From a checkpoint of a small transformer trained on Wikipedia.
Size: 15 layers, MLP 768 tanh GELU, vocabulary 8192, 9.87M parameters.
Architecture: learned positions, untied embeddings.
Each number is 128 + 24 x the weight over the matrix's rms, rounded and kept within 0 to 255. Layers, rows and columns count from 0. Numbers have three digits each.

# layer 4 MLP down, 192x768, rms 0.145, rows 136-191, columns 32-63
117109107133153120193067132133126108130091164113137102121144146137175137196131187094097151098105
120140078128138111154111088086142091104200127156137105160127137158146147146109140122108123144092
132119106153145115135148137097141134116104129127124118127155101092139106096135135124122119099203
158131149132109100113110113139140126110161123140116169118113107089137090166132097108093103127146
119140138137130128134108119132143148111115135130108129144131132117160139118115155107147132164132
101123130069089157084154129106079147144130128148162114145115153149124097135132104149162121114162
152170144149141159119154140134162102128175125129120088106104137116118137138144124126145113126153
120135147104145174129136137127138119106131132124152127135157184093144125129123146083147105146114
143132137138139114149125122135104118142108137110086139159130148113124167129155092164114131114095
128126159124108096101128126108124116128131119091091082145118139131069091129119134131091139107162
192173154158126114119159118132104134122084147119114114130119128120088128107091123135127125115173
133152098094157168079142124098128116138123108162131122129145119110098137135172126153144161136120
141138074127127132114128130147063111056123156123119185175096155116168131130129143103140111139127
147141168100109085138100183056148131138157155132092115124127133122159128138119129119137079128100
137140118158122114116149090119112137120088151136117061119118140082082073157136125085108120158142
152129155126125110129105134118163084125119117032131124138134107061109088132145171112143130130144
135137149109153106174147149121118107153085176151166106122143115118127138139156117142144099167147
104144101125128146126170134159145118107109133086102127092101101120140126096140123122120106140123
092088171145172074175099147137206128154115127139096122105136134054145142139130148194108137123113
089152086121120100120134143137120092147144167122167139166055126138135128140132093136171194124125
124168113142159100125130115113124111119169115142114162150111120119111116144112132098085127126146
143126140089118158111088150174133139172136102138123103184138126148151153086145123155120125161113
140137123134125133144130154118091126149161121076078124101104084108101109125104151125111147166151
102133133089139126121137125141111120129140115107131149136163080109108111134149141157126127147139
153141130105147153146141145113166126118114136119115101113141113203162151132129107120138135099114
119128100119099118090118104121128148119131120102131094121117135170139123106147160129131130111131
148140093139137097151148138105124141125117101127145133088142146085129173128109113062136152068125
109161136110148152109114132143101138109111129172128139118089143110096097174138105150135134138106
103132155141108103139154124112128096152143135082146113150124087124138131076174120132072127096137
106105109081121119126128128118182112161151159127134143119129118118149128138112157118097149173130
115127180136114181121101084149136092144142117180169156112162149104112083134145114154126110110090
090115160130137156124112145129158087128111135130146123092099120157163078150155105083116116117129
130103137143126134102093135088097161129150114111144133119099105124148182117119115107145083129137
129095110139098168149134131072149078150083140137140132115110170102104097136123156109121091165157
133100098119124065146112121165150089101130136146107126106168128128147141137154127099149157140125
147121163130104133148116114101148132152109116153110111085146124127098131140112137149150091068100
170129083158151096129165125148132133121149106141118082145141140092095105144144125059130124175122
112119124135130115103099120138167119120129116124128077142131121141131134123110121087159147122141
106135121110129090146094152080101125118169124148154148135131123135124109151173127097163158134124
109176150128154167137153115137074137112115138085126128113132149105097105142159138134111167114126
134155102166143104126103155116143114122121134184121069137132114123139101150133133129150127120154
094128141143116097136141135136151107149148127161103111175151111141111113113150116119152161131104
120125121119093094164141114142093148134141147126132166149138138086122118098108125158093110144155
115105117117151129111086114109099151153145153161143110126139113145122123113126131169157094150134
128102144126099164134123119181129101181110104110126174141153095133149165130106161168154150127110
082108072075132147121166145088107162124099149104147096154114080133138125092120122147115145086109
141149146167137129155118075120108167149106091123110111109136092152118069134114110148124089097106
114087165134137169152162110115088120156101095090150118138115186141121103108121151168127129163098
165171122121142106114133135164183120141152114130124173108082157104145190167099130124109117096109
139082124091089134165165175105144119132114106080128144145143124136126144126129137146137153134121
126153150185101174151187130131127123165138125072067125150136179179147132139127147200131127069169
147185100125123126086129142099164105112099124142152128142154088138112131164141174149145138124127
138129150116132120144131160159156140138136136144164142105099147166140148124127123154157146127120
129141151152104180117093140140104134165118150114123130131092110143119170117162140134113169115186
141088162124112128109090116135128147174133137127131134137130154109115063124115104110131104125094
118075109083158190154149108085133138112155138122154163076132131135142110164148102128125143100116